From a checkpoint of a small transformer trained on Wikipedia: rotary positions, 9025 steps.
Each number is 128 + 24 x the weight over its row's rms, rounded and kept within 0 to 255. Layers, rows and columns count from 0. Numbers have three digits each. The size before them is the row's rms in percent of the matrix's.

# layer 5 MLP up, 896x224, rms 0.0801, rows 361-392, columns 0-223
094:150182083109142118144124114101145165147144119152136126107132155088147152113103100148112126137150140100149111134082085139136124116125145123151118097126116166117134115144135148143133107110170147153124128116129175115100107116141152118089135145136125121109132150129123141139134119110117119137119107117136133083122124103105159151102124151098133125097119168111128130136156131094108135146103129140178126103098146137163146123131081164172145088092135116089104153096102144114098097128092080127085146140108167151132143147154136172110139183136148122100154136133141146147121143221154126187078125119123117154080110160099109146127085077119127110098164102167113128116139146131161084141099
107:145095121117093176147152119138116136121141155149164111126163136155163106125114132126103102110167106125132147106158117163119073135111136125133071145160132149140121137146127163160079099103155113110190134120122125099112146139109156123137142164088097165116134145088139098125139140115085118126139153121124133159149144127110127177113163125108156162162115115163146098123069158097116109115105128088091156121127116126125141146110120124126117165109110127176126094094158152144119092119129121134117082120143133173132179126148176132157076142138102103124123083134054156152154122119094133139100111101117109133126129139101099175157147103136118127122132110134147130150120110104103170158144
104:115145148157101123158142156164088134145160133164150087131109107143148126153150119158113106134156105122151115112075140123122109130154089120137159123105113132185157126150121133111152146126084127117157114089117153089126113118140135109108174101106095135084126162137166106142104132158101148104128106106168140133145138157134155150121105111124119175130179138086168126136104128144122087110100111121118158120143128141094076118089144139086111102088108131134135073108147156149137095127098138127102079147147156134154177117123156131116144094143148163141146098204144166136160115120087125096103140099146155114127118099126152148103094128119127124166095127130172116148132120148133102116123
085:117154139138129124095127108177119126119133112144156070136140125162150121165120119175135133138148094135130180136159150116093136113134160102132156114099125112126091133127096162100104150093093096162139095134099104117128157158093137132105171107092157138113152115139159142131114105076076149084115132116125118117136135102106165152104127157135142124093126147130110160119157131122122140099084124139157163157156109107120132143122180121146171169106160112135126118125132140144122083150126136086141168084136102161096125082119112134110157152112110135146084177095095132147090101134135136129140128157121153124165130107103169107145150125115102136113129113104132061138138118135144152106066
102:176129105147127153099146157187117133161153134138121131089138102137093143150131151121116137120141099122122116123145159135103113140130116106159109078099138147135121126117114170173122129124129065083136106123124141095153124115108134093129167192097138153121162192098133128129161134131106115128088160147131123080159146089153087156111113130124159127137143118100124128119105148115102139116101085084091137097107149102163148101120108080128112109138109140155095132147137125178099116114090103106137144133133115135152156151131171110157149150133109127107170147131099168130153158107140124134108099132150147171141111160139107162123181140129135110159170088135131116157127132120101131162084
101:121125129118133136132151146116069095117157118129167078134186118130102129133109114142117139130144127145129188114082165131129117139124123079137091133139122138129081117144155140123102148131149127139122119109134195110142108139127139116159143164110129110101150135130134132136125123144108096108131126099120151132132110127106141131132184114090139096110095101147150142116132087150117118108139113113127145157113127102149135167078148141088149147091126139129138098143126160123149137133137100150104100097143170154168146107132132083101146095140104107080136115136132133088165114165127120151106113123157169120083102066084106167150121115165067149135100166184142177131133130166100153159129
096:125095159114124130139118086143120150094151121120115140101162123138116115120100140130122121129106083089100151152158161110143171124114121126115099127097158143132080138123122172151093103065119069130110093140116171127117146154184122129134151141130137179106135129133168118199166117129094114103132129133165141099123126144118093138158140148116141135132086135151092175137097129123118152098128141105133129139143130156121137120112132167083114132117132117155148116118094105132142148127112102108096158109168081104133151124126077166143178116126071099073129120118108155119151143114119132174117160100154132137132131151111150167139192124155112124113132104130140137116159140132110159103092
098:149148101125149194117119137133133118159162140136138117112105080124138076142166128121134126138136158133120112111152120145099138133138131105104101127112069103144105115174104101176146115151139173112132143111113154120088089145123126100117121117139116091121157117147098109171099142074103114139117099096121112146119144112120134141107085159152118116067137101170132117146142139137146175105151159155158148115145154131133121088171100135126080144102126131078113151115144145133107176129138127114121099101140107122112153111160136132076120101107127178083121110181135123096130140146103109164143100146104213127166132141153140124145155128114089134142128107151129149137144121152121162124127
110:138148127160106100161167095133126087143135076127158102122099139105098106158132136138103113131169094107168149079169177107122131136104161099159138096117138138136100109136146141079095112119094174131159113116128126128118121120142123141075156116102146152116151169077116107132123157130131112124124149116123121122119154085106091161133138115093162139115105124136124163112124124169093128161119150089089183145097138115163150169108128135149084103135164155100097119161154137174107106138102138083128141121148162104097146111124133128110102133133123118143144172122123107144125165135114129181088076161131166121127115127126153137146146106117133091118090148123161117123127136143084128149117
097:139125106138082118171169137106116110114167109115134125130124124128100117132134118071098130142116124092165157176106083129131105176135152133111172140135117138130117083127096132130143059093123146127118125128101123119076126109112105143110136113126147103090136159095151092147096136154132122145130158104117157074135119103128150098099164122082127151129113149118165111109150160107104152129116136137130119133138148159153116126112222124113147119121120127122099121143095100169124112100099160139116176093120158075145130127139149147141138108094138110128147195132131118128105120114101155133130133168096135135153134133128126172127124136084116102129082110131163075112151133093105148154126
084:133121159124125097083118126113142147132134135145131100138143143122101081153161177113072118101092102157105112122126102110115100106103122127123138131111145121149108138135128116136150071133189144132144121139153109126122114178123104135162121116115090087095142160149140116153183134104127133093081135154167139081105149105150107143099124121138154146083128159120132104160112166102147068138096102133112148107138132125137106144120125147158118157119163125139100130144139132127146109127113142182138110110097150175156127111112105113116140137143144112096107131077128151127115104119173134158141100093120128089116163090158158131142102108138144099102178172125153145134149082180125147149176
094:090119125129075113150139175083111128136124112128104135162120094183140100131155151130090117145174112064143155154145122127157098173146140161133150159124139138115105112168127109130151107133090124088141115145131127145133132118147097151090131105123142128134144126091130143119159158145127137079101104070159134084130128107105126116099118126097121103153137123125099156131095081164097094154095139130134161122147145111125131169079106146178146154121107096135094104163112161100130105117112139106138118131163148162157122110128104151131143136125090100151142121187119154101101156118115154126082133149154133117125113101154190132131143112151151126107154136128101120145076118133115136135172
100:124116161122114159131154097142139091135139131122127132121137124125163097108184130093126117115130121138133135138098115138112122176158126105103098166115117124091098125146090152125116130147128143082125087130088127135149113173154163128146169143148151167114132141112174111136121158077082144119144113135119144171102132080130165128152119150090150105136104089128104143127107127138109143132133132133121165112130165127157140114121159178131107103061154151092145144146119131161142133121088136104092101115155123093119143095175173108119112154113139120155075159131097089120147125126103129180091110141111144126126181134069101124160155109128115116125095088119175134124151127097121110155104
101:126126116137140139125139104142113083069143108169154145100123158146131122152127098137081123164133090127103136152155118099133122157132169115107107106145075152142097112128100140115114085112186091128162113141127160121126112130137151115135118165178111100131142155110107084128125148135111124142127131154135145126093110121127130105087118158180138132099096106126113100137162121115086138110142138146125120081132175132122142068123148134110124120111084140161110149155137145190133125110089096125121126070125127129136152142130143171159101157119096124107139150128146113098151162102146137142124073137149143142167138099101104168169133097099100163159133132180114101098144118114095146134152
095:108113131105138142142141176138128163111127126111083088132177081136143076111136117109155123172133132116155180166165150128138107162148134130070132111134131141120125108118141148145111129115088141124176134105129135138130156094165129150136143148117114115130127134112123082111123126090089135161111143142143144141158140147096111126146144160125109140108133138154092121138086120163107126157121147110115149099124151118089111168086093130110140164137108116101133128134151176139107131093110140113116117132127148143101139134132126140093117124086096056110164129174125173148108128131100091162132109114146194182099138117091129111112176086103131128097103182126145129141146114124079110144147
094:154106148156149102115148129131162110154129128133108119187134143152152158157143124142090113141112135087103104123118134148138164112078118079166130162104117122114097140157144108121129119150144134098122151133137149117117106132164146118060159125170178088106103145113160132137135121127077103142095113106192107151131138141170108109131132127175143128142114122152184133129148140148131103113112131127135150130125127102140119075058128118156163126128112161120133097172128152132112136124093138116137131078134132131135167107151165138116120149142099142118088164145104125099137168151136103115060098098130140103101091105131122125152144110149112149067124105160135135115148120124110103168115
098:118077137132074147131138151154147103121162107134121134098117126098137103193165063081078116124141121153144130130122139055130143110119094113163092110134120129122132121154098094130133107115122128114110098126119134117140137153130122134175156152112075149114126124147149105113119151104097096100118148130142121137132140129113156156103103151108170145098111103147180081120129111118122164117130185107173131130102128103083145131135108173119141113127145122076083156123125134146122133130105172142155108118145106126125168105153122095176096155122155141117144135102106132146122150138102113139124145189151151096123118119111146130163168130107128127168147108140140146142136103190109156116146
097:138099090083151143134133143126083117118161112163138105137118124119139116154163094151123146096168095189140103121147136138057093104162132161107090160108090126151141133131116132119112139095121134122151147097086126120105157138130091091138142133125146145092163127114156086140132176100120115128126103105145148157099087105111132179111150151157142147166102126128123107143109136127146143137129126078067172111118103097119154118070172109164150182138172135138135114109120148165121116150146121114133096153156132126108148117134145138143177116114129111177123144131117138168144146150111088105142109114143149073118160104107143142110139125151117126117109157133130090149123086128120132128139
100:118122166139137143134130180095064125126140088142126140147117098137120110149145134121098085131103080100111104137090121119119100171120128114107105174116134135155105118180158108134118125131116088164124156102152187108158147115131098149089161101148107103122144131108110158139164119109143155127124150120152113130130164139102151135160113138142148120129130117126167147130117107137153135121145124124182145139139127125149092100115107168178142085110094119080118127100179149130088112112112183109098098091123117124136150144148133073086119111097161131077133137146107166109074132155130136134141123139164126130095104163143153131107160142112153125165139129173131166104140108166132124120125
094:148127126095129173157182146077123130101153127098137071126174115124133150101075119114170122131134134136117142161140136124115127117110124081147125155133141154156113101131116189155108128108174124112120121115130125101133138133145142126120166141141123086108148146107125101117150120125107126161134100136123132159105107133119095148154157118101178148150100087134117148158140167101117138138098134072127155130128111166129165157104122119123134111107111138155115108112109141203111146095131117112102101137133078142072159100172149114119101137155137128114108156135083141141143111160089133166117175133148140092148092191106127169100127118109114138125127120105134132125115127133114123172072
101:141129108126115131111132125104136132141159148157120142112110157161186094126141161114112107199120099147176092137097089140123117153134156113105141095126126121125124084138122122125157129142082131091184123140124123089128131137141133118107174135115126127104154121128157151140132132119096126094101119166145141117105134109139106156127111110155126179120118166153134116132130133099115143102097135093111198124139160137131163145125120130113140115081127126123109130149105113127135121106148103135111115117219103083127114073142133129110174115154108152102091078114109153160206130103130167126102149106105121151143166130163124141154081107157129146082150147139143123149124148145123114122154
097:127121112153110097119158116128095140125142101179099102158086117147150102095147119138088114170177158135199163143145093131123102108153169121115124109120116142107092098171157100123120122123126158097138092159140141134089161124160156120084142104093194160108159133094119119117108122128123125090116130123118124101113092123101105073117105140127169100138102116161155140093116109139126103141134157143131139114164142149111141103110131112186144108109137131130073135102118160127099160124116137154107124131164120161121119096125097113119108128107152148161137165104163185144129153136102138139124136161083150130134099090155144120120158132129139177102103116143127096121101104142143136124136
103:131149113137151137099155161192161118133157128127138160125115125129143145138137080154131077116116114119130134151144092121152121131109135136150145131102086114145154107142137104081118108114108145141143160134125151107111136176185091120117115130142107109108144124112124125141158123071129126117109149149141168116133125082123134093122121113059202110155154123117096145111113158177075158148124135160176111103106183139134142113148136137179157094099099102147121158089120123097112146122088125113146133095121094148101169157097180102125099129133144122132120171121117144127135120145136112104143147156112136165138124151116138142151086129108147150132114124113107069124102154138132159121095
089:129112139136129103129174101159157083098111129106170134129106141117111105169155117113096098190138132117120122189171133089150155120093100129135113178140137114121094109138096116125104115111132144092120145134111170144120115163112129122148129158115134124139132137124168066127146111088138154096128120090143126120131148074139153110055133142132143147164088142142156114151163124134093132173162094107126157138135119121117152124145124128097121122140147162106103120146139123108107111137132118122111096116143137147066127113123115111166179113112095146117132144134120089098090145126119097123094115107132159149100139101136161131162115104134117100146154169155116112143157156126179183156096
094:145144106126158176171163139111057104106146127106122122130123121158115103179138102163108110101127117144141133125133135162135103117118143128142129132136118096150094075111113084132095140108091175056135144094129118125070156118141115139142108168124133164088157123118160084130118146131148125148132112162120135123130124089118200159085125134110125128101133107132137141127130115124129135125137131068105138151152132172095166106063112127189130117141085130123163127133118127143121131110105103145107138140133103126090096115166108120136128103094157134149086133118148122128134111134140171115133113164108143106152137116119129170169188143130119107093099150104145116154123147120127151108115
096:091167154172137130117114090119133073119154154117152126150120138141096139131133120105142079100092133107170089137100138154135105138127103109121113127084125132180128093150098158165174169137132152142146124109137128125089117074144094131151123110130085144113112129145117145137147119120084140177115124120176135119121140172093121150118155155074092170116111093113156113130124143145139153118090145074146139133123192117112114102134101134133109132105124119081138132157158140151114133141145191140127135142151091132117181131102114150084145155113138115113102086161101112166129135134105116141122090154140157121115167092106142144147154133112118100144104117139145119110145115146137154088150
104:121127115139134146110183115104102135140141111150117159147108122114109138112121106090144109153134152098124183103145093133127117116156148117125121130168090135148098120143122146088110089085150126110100133142119119112104154145115114145122135137135149161125145143115163162137171134104114100149111110126155147153145142098115142125098162136090146135089123060191122151118137156117104129146161163159142149108096119141158154115088132137195182120118113116120127138094121137133097135112124168130091113163143089104130130110160144123145129116114093119194119177101083146142101113095138118151122147166158129107140082165096179153156159128099096109150114136116134086152118100103124105143111
103:110123104120151143105146148196080126138149104126123128160123127178115113133105100161115130128111126160094186145144100159125113157116097110125106137128134172140096136135155157112073074129125102101114119174125142108114104142165112136115139128117138145125125169057212137125123122147128139120099095140181137116139139136140169099143133119134174121117112127106140138104126101132115153122140145112116130138166117136134181168150098133130134122141104112134130117108140147119127148089061112123142182119131095131148139074156127124150128119161107146112087131099107140078144130099146153097124122143133137163137101169091136151170146094127102125131144129114129128134123162132110090145085
092:128125138113146137144123172150090069103126071141183092099190115153124143136105091151142124113163106127081137112176145124133113190121115127146137147123098122153105126132130125098104147098147121147137138132106148122126107143120123155115138116149118127103158172135123102184143124107102154122095064103165145105137151125144128180119133170129113160068149133125078121124158151158108187122093092081146135156102119112146121120102131120100121101080139129138125129135134135146135147114136139110139162114120129150091120075137101122142159142142090144132135099102126150120119160156124162118110108170157113128112109089094136136158093099148098135109143156129138142144134138129122173113130
100:081137129118168131192154157101158133132156183141158106114138116106122094123136125155091095163148118094146092121161102112111119155106130131125122160133119178090137153134122101120139139107152161155126124145080147117139132145114121109120120117148135156114176126104111134168165133067157110124124126115132175146114121109142144115153166118144130132108110131111100091130086135135115148125120104142150165140135131115105115126089113164100143155134113137105108155104163156134104095097118120101116099089154155110151115127101052115132145134128153117135182101155126161155126144142142124140142121178114149138091152106148152138140074106122077133138140181176132115137131085115130127178146
095:137112122134160099134139157125113172130145106096143125158115124147105119126083086189136113079146165113145099137139161134178135113177107149092135161125109132124126137121140135141076108095148190098138139101155126123106174122155093122107140110139100170106133108087152094120135154090111136134116121122112121099170178129127110138167180152128127119148138113107125141126109122133112118113104160129128142155132150136130138137102094135117126125089085109110098124116112146111099100125147169131085137132131139175118153136123137135132137106131115104120132176123122112120068077139099129062127112123155191089160125104130136145143158133123128123070088116130110153172109107143142142105104
095:091162102082122105119108132112155118107138141162098152142126148120128155132166087111103107118148150124130157125113088195132072125131162116151123111104094108140105101156147107090150122134120109160136138174121117123116124083150076117069145098163139050124150161151121131192148133128133146134117085123151149126110136123152126130119125161084152143122092121147127105164138054137117192139124150127133133124117160129135119103125132089154140097101140106138134156129126126111146093126120148137151172125160144117111154082098148135131112140148170131134132118116159127139142105162157110159114107131078108147146136087115166145137122120135118146120096141150158115122155094102126129157114
# layer 5 MLP down (transposed), 896x224, rms 0.0809, rows 361-391, columns 0-223
082:091090127149130115118138112095098135136128097122112137111094108145121106133126130116112120133146140126102112159147147115127101114144131119095143158165148149129095137148098116085143155151138131127122123163132117049155114117120103157103094107116092143097153143168157142142158133125134102110144124132126146145136082179121146127109125108123134132134154130148098134138134129161158120120171092129117150146153156112090125112145172082128111119128153123144120113047117113153148124135154157067131137116133044139124151141134130114145095157128188102149105108145113068133147127079126152095127115138139130134122164123132136076155082138190128163168132135128119147133105143139151187126158
119:123116167118141094158116159149166130107131168129115164124116097134175176139131113147143125146112113162115187121109151144138138164135112106110158138134079082182147124154099128084135168112168117133143106114113102083131155171142137148123122169136100163115129129152126165121166164127106116161078132103150082092160114121124115151114148140141109116120135094133111095123126142086104101157088157104082073127148167142104133104130141136136084147096109099152100109098178118116147105146117159143094112147122103162129147132127116124100103093086148091126125168135121155143161145087117123145152100137115142103150128111093123119123163135147102157153128130128116130145090126139128112142112
111:139113072115136129112102120142146079099090143160157134098108145138126148159113115127149154156128137134146119150115140156104151125119144141107119136093110142133168115100138111119111150142155121135149146120140162080092103134134123122128116104099123124125133156138152123064155054129113171117184120129138091129090125149103142139134106126131138134097144151129158118172127149148158134128103144125125116139120140219153137089118158139143164110072142130135144139135137104151111104071114173137163104080134135146107122119152149116132155137136140127159096139151133113143071147138159101165111076130125144102093152129091114107145104132138105134147125108172076105170115110125170156117152
086:108122085134166118134110156118136110117161128115083167154133128130117128093125140113147119102125137121136088112094085167116105129133131103107104140140143136122184129143146127149125134168128159088104108159138166120144155128139157120106156116145154130127158154102104125121124089139193098114203155093125114168118111115084111154153117091127117168166103161133082154146115126156131095112157110115129151127112133134139143093152101161114143119142116110134096126097131143129131143130138117148113102131128133152174138118165121102145107118178114128170169124136151120148173116117091104128094150097108127159102152148147106158102139072126126147083122134193174152108116092112119086147109
108:127115119127137113113103154110149096142099104104100100118123088115135150112113143145114120160138165154131150140154127132135112123123176134137112136162140167152097153130124095133139126138121145145179063119111129098184126155116128123111127140124129124157076091137143092128130115133134137122128164095097178116117153121087118111155188147129168128150142139176153153149112137128118080132129178140161131140103146127164113139136144135106137081110147124130110174115133157107187098138111101137130137139142118133119115119069089148100133103188104162133129145136104099120118134160138077099088141163049123154094146129150106128163108072157122127124138148131119149126126129102097103133127
105:121127131140131164143157100158108154112117156124148161136117131113158115135122137122143151146108082123138128107115128093150129101111120108162120125064119118159118161164126110120109167126151140075149136128113109119151146145136132098144111115124104173117128102135142126153130129101131149123132123163112113160152092120107197156082123110118095108126077155137119084111095147137140088134125175182083163135134114089132122076175141137172109142145114129140096194132113116144108117096138146115122121151149182102104122143161134119117142089143123126149133125116103092149140146062130103127165133162115152153135130160138112111179170140086090094144148134115138136116101142152103125111090
093:136132104112132094148160089138094094123112120188151135160114146163128149137159130133189148137129156129133098141158107166131072126136180108110124068162140119125162103149129108113128095111141150139143164081151095123142117081107122099133154130114152088154119101084137128111113122096125141127077126094101162105128092136151170104123100142144125074120145148138113125136135135123141151108146115137119117080106100141151143102136122101140160134101149141152148153141133131108122148114184131126130110118106138134127108123130133149122103074111101122099159115157114123104116111151166134097161102129116152159140116134164163108151129159113113197126103161142063154126121120128169096151142
095:145152118120114113124087142117187110143090166137188098159169126118115143148092119164082119135155092146150133129160077122144104106103137085140141126113146181117081177135134114155120180106127108090129115143153139135107119128154110141140124130148146120104104110120111126121136177134151122119157148124147121118118122113155119075161146162126124135130140147125128125169162162145106119126145145126117136105127060131102111099103147120097146095091122176062080102104146153119119134129141114114144133133133163160113125086100099125163114145131137147155136123095140156195191106108110134090135130133134101117111140142093126102121131121148112111116122098175111096131137150140142100142121
112:119138085136170135114145115114132118123154099078091140128102173133124122177098136126161111125109082122157094108138092177148128152139110157097091105104128151155145111125129121117150148119109121152142129119146108025104110076100137143145182118179137152114152136111146107115117163166136133169127135130103101108134151136156121180149109155116084159153140133102121115138107104150115113108095143139135143125131171104110154123148102162118136142173136090135132137164114109131116147144133119179131105088140117115146092110186091137145157122106169114106166166161117142079119114138137138170136102149133138145113136122149138158108111101111121120105132147127116107105110114153121095135131
092:100099142142160142118144122112105124147186101125143123119158117165200145122104124125142164113176125160127111111108189119142149111126104108106103152118170123112131116095162140096121142153169182129123127124125099084107139118113123134145131144141127108103137143111127170153146108127120121130138153139126108180094148117166131098162146096113108140093126116147070136106123130135139111157139119141091131120153111169117143150128083140115113108168153122148165130142079110167139112115124105124118080169119130164082138135098159131132077130146120125092132124129064111141113093106178121137172121086146129098119088128154102148113101125125138130156135088102143164118152090153112110150132
082:142103141115141139145146127127174138124109162093149172124130143115175176140113076150156154129157121126118171135158125120131120145108139131111157178143107120110155155105137147117121139150098103134126120127176167151119121141142159149104153148141106114149128111145150126098130127138138113152142128155091107131110119151094127126141143123135160107115123038157102132141182088167109115120118122108132109098084110100086159069123104101087147139144082137123150112132117166111123114102118125074106124147168081113107127110133120121196119159117102153128141113125115123084171137121155136093106124156123124140121110157080135149122145103159125159145138143083150103071112098113128127123124
099:110129111141137127150118095131158134143120137123138132126133126086157132137114127081204097146092130182091110107110121181096120096141115122125123115104143106154115125136146111148116142080173120144129106113144122167153139088087115098164101122156075136135107099183131119145116129119136142141139102195125130108120117113154129135126147145127140103170103116134164132142148192070137127073094125138145115153152118147133090106138181106110105104098166128138140128111122101129147119144140155126129122156111101135110118122172178102103122094109168116121113144077123081136138116150136175117139122118145130139161175132117087144117119126136130127146135127100126141104161132129161103190113
093:145098129155120133090127112107127129126156132157112166137119137139154143150108143134136152133178137184124079172107100110123147136109084131141163140079166089160140131163174165102107137153134121136109100147124151150188153109167154136154108145115103103116101089150128157162162128109156126106104137129138141106131148164176168148078138102113095119140111152147160106101106119132151103115128136143150113110127117122176108119119134138139146081131103106124112149108118168141173128185114165149121105125087100156090105109128098151119127136086076127111102096084117161125101128102137166109153157094114125132102130135085125133121122110133124084135146116109145102148125120079121107114124
104:150146119114136138106146126129118114127159082133119122143203118143135137121145151128113141093163091197134148140129156113116128134130127153121089128113105146102134126152169156116103116109090141169111137155154150133172151127046112117121155171124151093128173134117129146127125112123137114136134133124090097109101138137094087155100132113134115112107132137150134168127151136123071134129093134142147103163172127127081140143144116153117120126142118142151127116154098140160141079136115118122123137101158155090136146091083109090108161113124158122099183146141134103160164112143126151140085123109160129080132115150121116167104132134142136078111138109120156103074153117112097108188126
098:142130093083117162127187107151107102089113089119130144138130161105109180129126160105123109116072119129105097101148128132158120129125105138169101152162159111114142138108089121145115148152138104141075154082104125126135083144122142129162141131145127162129135123114133153125126115109180171095112133185114142136143112103122151118114106113091153154154105124109120142094103188137096152142159105126132121145121155138178123105116108102081112125103148123140118156120131079129178127120145139109133166160152150104173090119130123119137139146150139121158093133122115119084142189128162136124114107119176101123094136143137172129142097137096138118147145105123163157128140090102098146100108
096:127158131154114121130150117136071137143131098154133121109139118084113149121152092136086160176112148152118130076145190116121145112112108151130142136088082130114164146145114120140108091106116128082115135124126140070159133097128126144102120100114138183127100159148123148101142127094141132144163130120141173151134141134078091096129125130148096158133109116134132113151124084119162126121121164150120093141129115051104101109135142125126098122122137180152100146173095135126146157154116122118148107169157136165116156129104106095174148103156129143115150131140138156147132136130172118116174130115139114117087125100092091121100116114148152126110104161129120178150187127108115144123139
087:139125128114106126092124084128104116083144177120146127123119151135120129089094182098097113142148134169124142120095079162129115166184130131108143137129079101136112111151133112107152120158126118166150093126139147081151162088141151145123149140122113149153093165131122123113110120130129113114141122146158128130131158129171112136151157130120119077082135122123135124099144114137116142124112109086124145115167153143137155075094154136134122118148095143098129116140118124169072102116088163140136146129115156133168060112133123123082108110118128166165094112148155071121145081120114126145148130139156116159144140120136182154183121139119117133144134158123174162111136157141090121118107
092:094153141157117108136110132142175178150132097125134104125130135125119135080097114120155135165132133090150151136131121084145129106083103149154139106106157148126097152127107136113143129086091129109155131095167104117155131109138098157087137125113156147110127120121135159118106094124097100158164128116112086102126124170145118123112109119169136122129126184073089151136115148156107161139164114121139153141145140127118141129176144124143150106132130139112115117106168105076152118110117109122098083144159099115117134160084124134088115183126131122162136109149142119101113123137108194121152155139143087108091123107161123148155146134160113149103175135106104152069109160114104144152175
092:106158154104133145120117086099129130108170132120127134187101115119109124143156115169116102111096146118131129124134135095147134094142112166159107105125125143157109123133109133077152089139087131082147135134117135138150174209143136148148132103150160103115218155144117137177125155152119146130131140096118107154152112090142115117102112159131100106140111158092081111112141138158116125108132086125116113138156185089144126113156145125126122066156149149127133104111099179154084104145130135113130133117119090142154155131139083118086108157121143127126121121157132117139122127127158140131122144158120130160108088105107116156126155117167138122142097120116101096113137104128085126165153
106:132114144118138140102131096127104150094107099158114131133112113130119140173164119090132143080140128108165122079124139143163124149152127128135170148135160101113160142105122129151136141134137112115123130121116162085140117133093109126108111119140144159151104102129114145103096153119127137120120109134162106120125175134125171128088105160154129137089125118151124140098103103173090133170136145172140077073122148067133103076149088125118154126095168093133128153100135150054120106136163182133147123192143122141145112129146117161122174105143098120143148153124123118148123128134134128150098074168158172109114149080132168103134159127118122146159132105142141112111128098132146110110129
113:107100135129153112123151141126152160094142140105124118141141143134131122102069121081148136116141102118131120121142137113140134147150109121157109131133118160123152139169150103179128112090146102120178113147133113075112096133164099102178150142130137123130145120129101166136110182135118136184156109093151127121158130095159123103186119103124091128125124129148125164142140118144118114089156138117172102117089139094129105131165117135133106129123131099127126044163115093097130112124125128119134113154157138140147115165143066155132152111132077105070182091142120142158103142130173131150134100095174164131154117125119166130109111140135091164131131100164111121118104135108124133112104
083:164164137148142176109119083127157128104092134110117104169135122113192153138141165135125133123098162142072156148146139096182137103077113121136172164108172087146128102160132143158125104120137094154156135137128140135124107149149156122128119154145071092155091085145125124172116132102155156108141106111083140154158120094112158151105130132170099118118150121093111158131099193154175107142088085135138137120139104157096146120109135099133090130146124117154140114114119149108150099161138103095140099153142136113094133113107152129129129134114103145097123081140095155136131110109119139112145116148154110120148128133110117109110105086111138123123130133142141136138143123156122059128114
098:101150131154093121152109161176126119141124126099114099102141124153153085108137150137107147176137103102131123117116152109142153108186126131101143119105157153121149110117147115107153154124108087135061116105112158113113101122122147140125134126121144144146153116108173138146128182135130123149094139148151144163113141125136119101124091153130114143086147107116120129099112072122099119151118143112175139118171149132155151115071153162104195123140117121141090165123159122157118176147140149155087107156117116136141088108102083123123145111111093176145107082130152107131101101127135138139102113139143128084153095118107121136123131165098109101074168142120148152177151137138093117140127
078:096126140123139137116148155128128208110132150152141111074109114120082160110107123149149156096079110130124120099119138142102121073128129138108091119177156108135133149149154132155109141192095110085135103170173115113102189107115134128120111154159118140125104147121119121101164088124099114147117134150102133152145128110142089122125133146099154139124141141155150137083092109130101098081162101128114102110150138117100130118118130139136101162174082159126113139085086148132114168125124115128134143112120139159107107128151141146111146094105127152158112103145159157115147098150138098130158147136135112146141107145146097122123168147161149159136107111115140151176127123175076093119113
092:143139123137128107094112114125169109106091089105133120127112149123139111136140142092099130164095117084146168146142146070141121098098124130093110132124190140109156085097091180152172139121129090152141102145112164147120118163150158157089089117150137131150060105134125151138124117142116110139110125101123139106134152129125126106182089090120129149109146119119145134127153157143152139108125124145141083112132120095119126139147120093114139137078170125154130127126132158144145155147089124172106107108161142120118135138117194106131118157171124155117133126154160144138165128142104080131093167121143112102151130109130121111081080126150117176122108154130084137095087120159128121142142
086:147113100136136122136107161153088159124153120150139136116105138145095169122129075120137142187164106122117117147150139129116142132117112088143173120132137158172105192100116143106161130118145105113133074148150121064116175118095123118148095130122125147083129133107115080159137136146076160121127093124094159128100124107155123104132127128132173099142110138082137165136158131103138163142139107131151153123137124153142175103138136131099170117124118115117100123111133165128168159152125114153122093153114135167125140106120155114111112130092109127103115130105131130113172149098143122093160137125118150171150143113123143120130084087137085133133156130142136093176089102162095163117083
117:129154142091146112149145147116107153155170110119134141154077171174149099154132119139136131140116141097150118132114108165134136138122134154118163118118085102146119128090074157138139153161130149138088148140114162045139141101147116140137079106125122211147141115140164137119095187117113148110151092145118127139098126115111105130096087131123128164128149100169141106117141150140113099128134175146130089104114173145130117140141118103108167149124129128144119128095110114128162119128088136137085090119089136132147127107132137115156155107150139121163140138110107127138142136134152115181106141137117135113109174144109114163094148110107111152150109121121143086134123044106117103115137
111:152156156136084129139143132138177185157171141147103141097152103128126124110132126132170140184135139118085119096136136090110150136106149145122126116085158119105132133144075121107139135100134107133147123075145113139127151131137124143135088121117159132081147100171098138113139122126133150126114091071139091134115105123141097156139107149106147131109100102110103135158139148155098132173089166104098101141128108180101121121091191080112145106128132182141122117137110122136151132092166123135072131139134154158119120158108139165071111129091151126122162121123128126122150132166139153095156158141125091147122107154143092159137156143140125093113125127107127127075141135146145146122107
096:126103114126117120091114100111156185142106178094107163107133158099112128108135171134104130146085158108132136118103146157128111114092154139104117137089143136118104145154146133161099124145133123129064097126113141139148116150116161157146136132132086132110127156156134135112134111141148093076128182161134153129097154095101118102152080119100136102159114136156098136100105097131112074132154089165101165132161129113140145165159150146167135163144131117129128120137143091083136116147140109115116081131148131131135086199149168140127115120155142111127123178117159080127146109082114120128088116100112124177124170151137138135101149138109169133123111144125107133139146132156154121134109
105:123116126131148117100126118126108140138142106118093130118179135142117117133141128111161120166150149102118172123131120115158120113126128128100134157147136168139148129150106097115102150146071150098096088133095084112154137129090152130105142136116134124115098168137153109140146149121086159135094139092106144143152118172143090094181160152135125114115105144138124122133106105133122150145173150106162159136150121114194102175123139124173138083120148136143122075133154126158109153105189123083124070108064118115072156152120119124109089082134114106127111137117106127127148121124113153140085177113102114147186140129095151139114130137118141167114124140128120129153098159131109119107142
089:142139116134120108144144123169114116128078126126126080149135130096130137086155135112110106162152138127118125136131143143122108139126159108097124073132130125110152086162092100157121160100121133122095110126104135196084100130150128122080103127130172120133137132149120166140126105125126213124098161125112163153105103155136182121096109094109148161118149142153161123184132122157122127087159121169141124150124124133145096122091178122134124150123126172154156131121123088096150155116141063137136140102173128101142129090167132117142114066118144118120132127144145127160114135133121118139129128132114106140102089142141155070126134133110115061160123107136128144136095122119147134116117